Part of a small language model's weights.
Size: 14 layers, width 128, MLP 512 SwiGLU, vocabulary 8192.
Each number is 128 + 24 x the weight over the matrix's rms, rounded and kept within 0 to 255. Layers, rows and columns count from 0. Numbers have three digits each.

# layer 8 MLP down, 128x512, rms 0.127, rows 109-127, columns 0-127
149105156127130138135121147097138140119178156114091136144133114116105095128109136151133115143138106121154139121082102130106086147121103133103112093134150087100142130165109152125146144092096146149101125144111106136122139126107182141141126137115127094122108114140102150106133102145112117147108144137122124131131123167144143127100146128126094163138099144127134148109112168112118126146137
092089125151137125176132163122095089092138173166140131071138092146124155123118133128138163156172125147131112111123133115147143108096087128130129092091165172097180115121126132146118165117164131147157121148122151098122110143093133101143128136116175108120097122154148144141083123129082148128126138139085114143117135107151077153129117107129111095127110085120085100115087167143144111138120
082136172240098153088166198184149153200125036109147128103091184113054056053103149062160112120098108100153171070074110131124067151163148084094150137255104118075141157168110090150098054153078166146152162072161206165189136121104109085076175201131180091117072108091167105027162156084134059102172109127115150050168167128154180152090169105110169228128078092155056089072102129116152190149098
137140158164091147139116148099108134136115115141117106155134130142109127096117121118136109100127106164101100134082086099112134104134107116121133117110108134148098117161142120092156114082122158134088114156150101111156128133153145104140103124144150108139149123128103122140111151102128139135120132128155089148101124152160168097068104144148173148146150150119136116141139103109107133109111
090111168151106148129145144194165139161124113132098094124087145159114116144103105168130137106111102086104140135139155123142128120162118099090107126130122091143151150136164150092110125084134099093146117108155180141120144112118147088114131110162131127146102114102120181139143133126090142116142123130149103136148142128111147127141117171132108151159129108189103136177111162116134125109116
160105101144127117160156119152084136099146117166086131099114184113081147162126241144125105125161125154125137152142092132163157155112135101118113130143105124139126107153113119142111111118155166124191162135135151115141102084104173125118153110156149127115092097108098184112128127147118114101150156104137126130114128174114104151134141124130152125130155136146176133117109118131119181159093
114166139156131168106116127131109101155131106097162139139111157152164129112138147160160110105152141141134135126130114136149147120108104152102107105130107127154134120133128101094124125175107165111136129123161097095098134140152134118151092130101118125151121146125126111172132106108139127142146135157121137106129135105111164145149077076104158169122153130134115104119135112119115124165165
187126153119091160115133116113153130122109122148132134121141131129137204127118116114135108131091109096123127136092152161114115092109118120131177131151124139162122133151128139110170119122147162139142121109151184116088173106122109152150138077144168093124132135127159123124160124123153128092149157122135108143120122118104125095122117135087118153115136155144084188145108133122138129103142
134114130115129117099129154084136098150106130132135086098117160141127127154138165147129182142097103145158118134103161137121116108123153083111124123159142131156131102143133086151096133126147117168102138162101127116094118110111132087138149174102109096123129094094071114102101115152104123100165137111124129110099172116160135156107186099119130128117094146125086141120092103144174131113145
112126119108155143173140100106129104166159121121108120115165106134145112143157147145122127110088166133118171133062124078118148120143103133138099174159127092104119146153164127143139116132110115155104163167154140159166131098107144141101102124167127137132189123089128173162164177149148088130155105122104145127111114121173091123116133099156152123115101129117123133148094149123122128113112
113122109130135144169122119131126162128151144111117122128169121134153126145119136117109150083100080123148124108126133098112120157129125114115090118136098109124133121070145163139149154121176135132136106144115091122150121136148145110068127122150128164120078108146122123132115128126117142148111162130165110118136126133113111121143118158147119115129091133127115102162095113153105137140144
077172169119151101174109131152151110137129112111187151120140136107143092100103119106130117128136109101144154125144150141106118126116119137144107153133163142162133121139186166106106122143141157118121128167097132108102116113122165080123126143081143119147140108160143094126115119151160147127139150159122134134128150140127117107089155152100154102126127119122129114118100136126114180111102
102142152100137176111142125139144128151158141126110150128071135121143133138136155102082125127130104111092141107082160132135161126150156116161165111112109102138135105136112098088095108123111155130118145089063138104132161154080168111146126137099150159139150170108121146090132124123169129130148153117147184114124196087165142107131162176170169097161095107147128110136097154143123135088157
151152095167098121120129132198110112161133165128125135120152157118181128155140160154111129106093154189120094142117144146119116138118140103135145126153141112118168144103145165119166103133117157167069137110115107115130127111123122099155125155113104140103104086107096141093120093104174126131126112119109123133130158105137146135120115106175115148130154083144114124142119108137151120144132
084108170162137141123111118100151143137122103114098131100111111139110122134129124124182095134126123133111134125102123131128136158118106095130115102116160109162165153152109146142123134095145117135158140143133127139122140108082145109125101130106122189118182151102108146113123116106095159133124156133152102145107100111135152127128166142135159111161121125094127117126091149126097104114086
083085101150110110132080143195190134119117122123108152153110134143164138110106156103091123171105209152149159145127096158136139142099169114145127106116093112167139131132114120157143148153124146118148087108140111101120104148092118119132170114107120102157147142124127111059094114160111168091110149124127107115118094126109103142123100126124115094153095101135132116143076131147131191139137
118131132183125175142104126110104135145136144120122120133097084114131143108086132111117124111165149131096151102156127105140081138101123109119083118126098126136118128118080113127111104125149151100145145122113129152138103133093145116082143140153116149115107105164113131141174103162110118142159099181167118128123152135145132161077116134157130135111104122119169103157126166153166125125114
137127137112106120117136196097111098101120088152128145095133125132169137109128114146126117155160112136097115169116103113120109086162179091105138108141109148149123115129074099131099116130142117126153087136095113140115127103122134103149156143118087131160116165143125141128078061169098067127173102105075127115140174100157126149106139109101128142111126092059141138090086120128149129146150
141108129112133166185129137135087103092126110128120141153146143166106124145105162116168145162168140126113172151125113124121123148146102106142097094096133176128083103133128137128115129106139206167148122169121153112106183137081160130130076144175155147084106101115101110118123116176132137121148091092133108129128167110134145102127118119153130150137118138156133074136139050144143148074167